{"norm_eps": 1e-05, "warmup_steps": 290, "final_lr_fraction": 0.0}
Each number is 500 + 25 x the weight over its row's rms, rounded and kept within 0 to 999. Layers, rows and columns count from 0. Numbers have three digits each. The size before them is the row's rms in percent of the matrix's.

# layer 4 MLP gate, 2240x832, rms 0.0431, rows 1917-2016, columns 704-767
083:509492522475515543502510469538494512512535512463454470510515483490538498514460508515525451503479507486465548495487507485472519501533531471480522461463442495523522529554480521532502543483468474
082:501500506455491485534529528488494488505481497517547494503508486501492499443493438493476484490438504499533494529523483476433501480483508521505469502514513495511544509475519523511535486472482475
098:493501502493511525505510504453509500494493496485470547516538504466464517495468488485506467495492480495480510529485423488495509521540476470509495492537505505517513517506477509510492481479516462
105:492474435489473505514577499482505519462494516488533486474459542472482478473488517455491498481519466549500528490466490543524441459486544469467435509534486545486535528498457475520543497472517486
104:497494474532499487498518530483480447492520515498530485516492501537509486465454463480558476481520514515453537497518567491475520491467517549492462481489464484518515501508508500539549541458456509
106:481512473506486505510444472522499488508488473489498499544531532517466503520472495540455474470494530491488571488527503462480507480526540501502506504506493521475485516491483473491507489545518506
107:552522524519515456482500527482454511501493511504476478495472536458471469484502469499480492473519521481505519505506544512486490465475555472509532489481546496489557513519541447519464474500505533
100:520523506487571464463483495463487493505501491548456515484506498531471498503445440517546431526499480512480543528523505517452498511503564473472490523499491510527492505499474522526500509534486463
097:523494506560494471495516512474505524474529483495476516529524530508500511477497519509472503519469498485493494540452501494489504526507527511536482491497519502460479460495480552484473494487499518
098:489471478528545542478500444494541461568526498506537485468524511510509499469517566518494514507492522495514522514464494453510553462494491512498469490483477513510498466476498494491471491500530532
095:533483504509497499556497540522499500472475489545496543501491474502463462509521495511522506506498502525510514516555467560521523522505529490480487479522552489452526480501509492490462494511482517
088:514492532479494519473457506487494480548443486501511446510506521506538467531512497474500502488485494466458529486449514475522482515463504509520518523498491487495487458490536452516536465463485506
100:508486457487501575491508512477493504442500504468500549530491514518490469515485518551496486523512503528518524507482506501512505514537500521497525474458485500497516498483500478495549506503494461
104:500480519447487523493481530537534503500539478495496504515515539497512492495537514479496546523481524514524507501477508484529531585503483508484475506538510534495488458497502497514507496518505483
097:520511500455480486524433433514484521540528522497462495511474514510501497488506514500480467493449524490510504494524492481510547506507459442491475531503494492541527483500466493492498485551484476
102:435493496487523487497485466493499460513494543534505522494502483482515508498522486512490528507477523518535468528535490561502517507515514499514527565499489460463540500556518505522486496472485483
101:529512525509490490525562465490506439502493526451477467508469546488507505517491462462505478476451484532528493479528494487462514511500493491495491516487511515501494513487466485472487510450518478
100:470517534505494528521520504574511498463522556533513485481484481453492495482484498552502465481492539495524484483532516447508548509545505528481473492530532451494527504531509472492503516452479496
105:514475519493502457506467475545516530497487498496509505458500508472497506494491506464462530501515455483475483513499467490418514464503514496474494509476528519468481483521489542529542476467516528
090:506488493459458484522476533509481515560478488506501516445507484519499517469503496534472493460527503487508526477500483525495505474507501484518513521476475531477517506445497496506523493466508470
092:516463527506469477528512509542529507428468498498468484527500471538494423506499494507565458500507517494526477469484551469508459509491494459561505489525546501543505494471474518461505508473486534
105:465479490519531467506515507513495522517483471468470545474510483478538484465466467500513508487495462558546507529505461511457425516514538551475506483518500506478478523501478515487517468512506489
105:478509478508485480489464516504498473522479502531480456470550494538459488501489502512503473487490499503515481550487493500470531469487554561513529482509529513517473507488511544525464516505511481
097:548506485518442483512462494529454541496525525495480514488532549513505493472470470501474503494511529534515556507480496472474475489480500481474457532479465546501505483538515533518489498504514500
108:490524514486541507478533527514505499538550526489494473501525437497482496530470509514507470491480520518482469523522481522473466495484525499527509539493528498476487515506468499512450429508490479
100:519522516497500501520478464512470512539485513528532478526474476482460479480537473499520504445492511468447523521500451539511482486498533451486544533474540470484528605550483498515520513470498461
106:515501549502530447514498503499464491545504484529560490524508480516515503476523503530524489483482553510511507451525524487508545507494455477494459481485532469528476502469508505500497512463491478
109:520470482543524517486490461503496490510481485479492497493534534509480467452468501504479487524506530495535506498492467479465572474525483510516490485520506469533530486491477444502486476504487515
110:516519446486515509482480484487523491455511540486484485495489529439512504468515471504491526485515489491551496494533508512467500473479524502506475490497529498513558554470496526541531487511528492
097:511513522512481501542534526509513524521479508552506513489468476527470493445463500486495432491511520485494481493483472516504471494510500520524521505492492489524490513467511496472481552473508488
083:547473476494501477509487528517500499492512469458566498544543459534492480460478447504519506503520506516491536519535511504486459504502536453481488505468495512515510483455469500527552484497492490
107:514425471521530510468531484499510516514530504545499546507538509514481527464495505503505421519460544519488479519502532500436490452534515456506454496514472517512507513489514491537489536470499489
107:555472490451520516495479501498496499483506511492482499524504508527527541518493491510491476480472494543491561486459519489454517483486487483487543552536527461535448480470485486538507482482511490
100:494473514518539472490538470468502499513524509495491517490484507495513485503450522530477519480478490494501507505493483488483460488514496522483508460517505515485519517486524456496466460471541506
098:475473495529503481507488489532524537513499483550550519506494508501514494476519468519446430461522517500519531548512504528501531452519530474462470504499470523497495476511509506523497490508528509
104:514510495494513486499529512496442484514487492533465505530500479536506468530460514509474491523484458529502512462519544482502460490463510505510516458524514502547512492500508518501506530542459496
094:490534527497506525513468513463458506523509501487491486453542516492520514500473507470465483473413469480549517492504524506436496486419492499510516461536483502544481497499526502507502489493459519
109:529504488511469475507494492495528509501492553533506470478512521517494504463484517525514464516467499474569530484523484521456519506489512493541466500486499434527534504499506545513544510446506454
097:476515515498521511517559479456472511511467513511479534519531477505515474521502484521488515511482532511536500483508556501521459479508508505465507468539522459522511476541472510529548481526464484
101:511500508464477515482500505481530548494517484478472517478494506489501501503458475513464531484513504490489562514455499514516504538507493512503501496514494500514474478478477533511514531470529489
099:483505504525498476484510533532528493553497471489459521450549531518478525549523499488511472503504530474518493544510489479550537510494491515497511469516460498507489492464538518484496469460439508
094:497524488470536482515485477509538526504547473520527495487505502453502484468498487527488510487494518501476507523519467529481521494546566451516469537504481509465481514521477477526484463523490498
101:501504514505565500509464490516539518513510480504488489506502472477520507465465489510526446478494462488521546521488522515463524504501546448460477506500521498514510481501471462520474524494443515
110:473486513490513471508525531501530536533513534488480487480509455534493494512483469516459463516485507515512467522519455502528515481550515490498508465493477511488508518503484500515500502514472479
101:475496541514504520490466525494503465507472526535505504478457507518487486553521458519504542526485520477460530511561508523533521488477542537477549510445509495464501497527528475484500489499497484
106:495482481484522513479528522533495489535516521495458493500487493467509526514508487498535560515480505528509495525516479544507531557511486491519513456504517497521516521470541527483480493496489454
097:505538487542541509455508512552508463498524523490469520502494473489494511487494440453499479523485527507494498486501503492472471475515492487482457516569499544490499493527513466478561493501446548
097:494446515488487507528501467511516494523529530493507479479540448517446487539489476535521478498477506470492494498480508471522527512478534517484491486484538485514536550498509489519539529473493526
101:471516537513480506499467528484518522497513463483487558471526528545489509521503490486492487489517555469479488494488528452477490503466473474532478531484476480508469480483533562512466544472506505
100:546534551535513428485487522494475533478491472499464494495518455500511476500457502482503486464508511523502494475484454511498467549545512504527503473490544523498431535542498546495483539506460492
103:489484488519567500529481473515458501536477496479458515454482468458486490526483503485508499516450491500494504506514471495506494523521495497486525533567494506512469493531513447518502480465465486
090:528513537490508474517495466489466442490547488502479517510518537503448508480496513476511523471495511491495486496513477532547493543475490529506509487477490528534503543491500524502463504480486492
100:500501507481512522525502473497495479416564508464482507480515504515461482468485536522489504492456449472547547537500470498537532505494508507489482529464456459489478491529490443508536521522477498
095:554503568507492491458483520500503485514459522504480517499513520525480437530462486488488520513502499464561529479499494527500495521462459468497496490470497468539458494479473506472504478499480485
110:511511530518476499573503509501530517472488513558499469493505514479455505465461480495475467511528481523536533524521520520539543499519560504532494453456531453511536515514521532480515506481445488
102:489486499482484471491484524548458496482499481515434501449505462476515471517525496531509504512459534506523488530520454526471541478507510469508469455499545473512529503490569504503486464518472459
113:483514498503487479495480507468480506486490497506494492490509488484525484506488538538474484523478468520506488531457534501515484504448514522468497509499528507508488520519540494540550505518523503
102:529505434443515509510494494486502481537528504532458503517485507497506451507474480460475506525485447468525489497549496515465470494437542537523509529454477514520454452507507514501570467493476519
108:512509499489511521502506489511516484512490516527443463488500499467483452451492504503553475512506440509476488501499481504448558520493506520510492485499521516501536540520514512496538511499527494
094:474539511482494510480516535494491556505513509499438487529503423458504536509490515524541465541537488524506458487484527499519493486570503514516524480508534500438478503493502499511467465497501481
109:534498463524505491505482476534478520535487501472506477542498491519524487474497491491474465521522488514504528513507510489491514475520541519476464496524533545489510501497496484512491515478512515
106:508491486495492483505526475480497497490504523535505506495491541508472487505526471510468484482531493533528514512501485511479513472557531461478501441505513487516500515483510470506503547485488472
096:486482538472499498507492516503517438526497498504481495510515486502484504519451460524491462491480520465493521544554483531495493501514536486467531480527495509496494463468484471522525454458480480
089:542492488436438497520489492492489424514492501487465491493488498490469518513479505508502516511480491538507512516514515467466515511480543482546459525457493487523513514531496496505509538503472443
102:480554488534513500511530481493498482476526514559480521513521483520483513532492447519495514537507526484522511513484502495502515498519521543497481464457507515490552490489510488511547495482484499
106:517497478498506460486504495506552505525495530503508467494454492506510491511483528493533520499469491515527515535512503533479500522495529512429509458508506455520464549498514486469476512464531522
081:512479504479483515481506517519483500495463476532500508470490508461515525483506456492501496468468496512468552492524490479520503501480559461485525477535483525514488526521515526502554518486441452
108:514525485524483509509506504470485489491503558452444456502525490464486424498468494493507523551485513509552483494479520485490502509543530537453486464490483501483470491511488478546494487511554504
101:512521513524517499556504486484511489516489498528485491465558495519494512474509530497487540507513491464514468495485500505480498532482468471500464447501520498512487504499503491493533505480503504
103:497522457462504496535529494487473447496519495471478554476514478461518469509513476502495461495536511535460490462509541523486505468496539515513515517480499512499519561467530480513503529482459484
094:498479500523500493563499506510537495543474479498505564536490515512503546484492481526546521506437535452462518515462531486534507469466505522454501524478495501474460460487451497512437502509492556
090:506506509525527518476535508533508481539455502515546469482525456483499475495491476496520482476501551488470543517457476480530477515465555474494504486496469487499495501504528513473509520539504527
104:513471480473484490515543487570427504496537498505451497499512497496459499501549499479483462518480505511517520517521518512507515518528507458558535464453513491491524501492553501534516546515529508
090:491465515554507522500472519495478493566506485530501500505504535499498549496490494518471539486471461499507539523457532529502556478500503491483519465471504476472511525480495473511537518459474521
081:545497528462533490484524500489491527494510508533526473507509466502437475519489490494498452510519449475507527480503486514449497527530537500497513492451492504517515602523487544541542531480434493
101:467535495532542493501558489511528454538541552470502492499506533491535517533492454472479468531504528509506501524541531478516540494511498502529499501491474491495506493519518442526495489534489503
108:480480490506472512491450509479532492489503451534502504494550532497500458532519506495483478513523480484540519497479487544497511524479524482505506473569477445504488477449493554511517438549485498
108:509534469468502482515513500522507496499523552482537467521469544490484527532499472484490501482501534480503519487497467488470497486538485514481473498468504495535530484500522493546512497469465482
100:476501521507502525501471505555523500488519460522487455483499524543494475457511510537492507518503533436564497523560502498469497461491492479506483451499529492516511503518482562493549501541494527
117:492484496502532496483487499481525458458523500537396502477487429519489462483425505479500514506504495526457517501516500540509498471482536466517519438478488527514512500520515536530508552516502467
111:511516471521462469511480485496479478519526508518477516520506468505498490531495519543532515522502538538426504536499473503492481510531497503509537518518486476491496568497493483519513523499524486
108:531514508503522474467473493499509509486470493519514499465477551524488477496513500526469510483469524493514507544493498533523544533452516472487523495521512483488508520518503495489491489517505461
101:475506520512469498495509479492506517550484471475509486540536477505536453516509503487515490476524505475492500477522429450519505471451508505483487529496505551450520518524496475520485494514506492
107:543522493508465489532463520508506496526502470517536507470500531529479483505483515479511456471484531505503482450523471513488493496500469490515493496492536488513535520501515529543483516464499487
099:534463490496486526487492500514494492525491477525511461513533510513484512479444489479497497517466484500488522506487528502466546560472517476514509454503488477486490496485488523488483526506526516
098:534479501480487514496501512520460499502504482507503514473462502575503518476491538468538444497516500456504506496534492474452477494513517512474529523465497554507469549541483515508486479488521448
101:533529494485474454503500474505555504533517467517510508497527499508482482477519482529472464476508497467496534500507460534541539469515545475463529477520478520507528480473558535485507500480480490
103:504528509512472464516477526481486511483485527467511519476485463513498503504501485521498539503450533482462566494512500481532522476503527471462467504506500507486494499494494453511503471544537437
099:533518533477447514515496485515510495502485540476508474499483537487487497489420519511477529543474503504499547541485546509512504508522489464524477474531547488469522500489481454499525533462526500
097:492500477495431477506511475479447486463486492559501493479488480509482515467447500480476484466487530510494552471493512485514534504491502474475498499505516506518493511470518506502514550492498494
090:517525467492545512515447518519478516591482535514524493466497527463497482486527503502496510518483515479524491509498489497520510489465520509508536476502510448517486512515570482474523484463462495
102:502542457493517491465492522522506488483545544495481561520514503514454500524480500507472525501468504525476495528506505549534445525500530521487482478501462509554516547497526471505481494514503510
108:534502489505498501496486513493522520515524475481454487478514496430495553487554485473481501500498474500537541489476528475500509549499495526481490506529538508471514555521490483532522478475494492
089:514490498496515504523529532483475478512491529491479489481505497498495519475506496538517481442472475534542519503540532514479528432521511484508468469518538494493495523462524515515494518489448450
091:531487537515543482487494500496483456532508541554527483493501451507450486472471454514499431487464514454494527520464494540469498461475512489532509457484510464541467497534523507520523494494479524
097:532499532499486498493553518522495485511501510491482472493509514549465487476458485517493513545432475503511510523526520510445537527542484461515498500469501478497510493522479528503491522453522510
094:497490510501522492500522503531533465554495515493491467451512521492461521507499493536514512499473488468480522464459471524485517568476470493533558525505487515473492541495498436492510510496517524
105:476515502521474496474468504498513522551509472507456464453506492518466519477510467486519532520551479503520519540473466565482509488545492513506525445469506534461509524561508485498505522509512493
108:444519479516497515543504497495476511500512484480524468518513511496490500466459494525462495492477470482464508495499453542501487473495487505488513467512490458474414479484463512483494509498528517
108:536496534521476549455500517503495491510488547480505484492450471455532490503494458520462478504518511499530525487475507479516436541530513508517500508476520462558454539556541510499531485532524496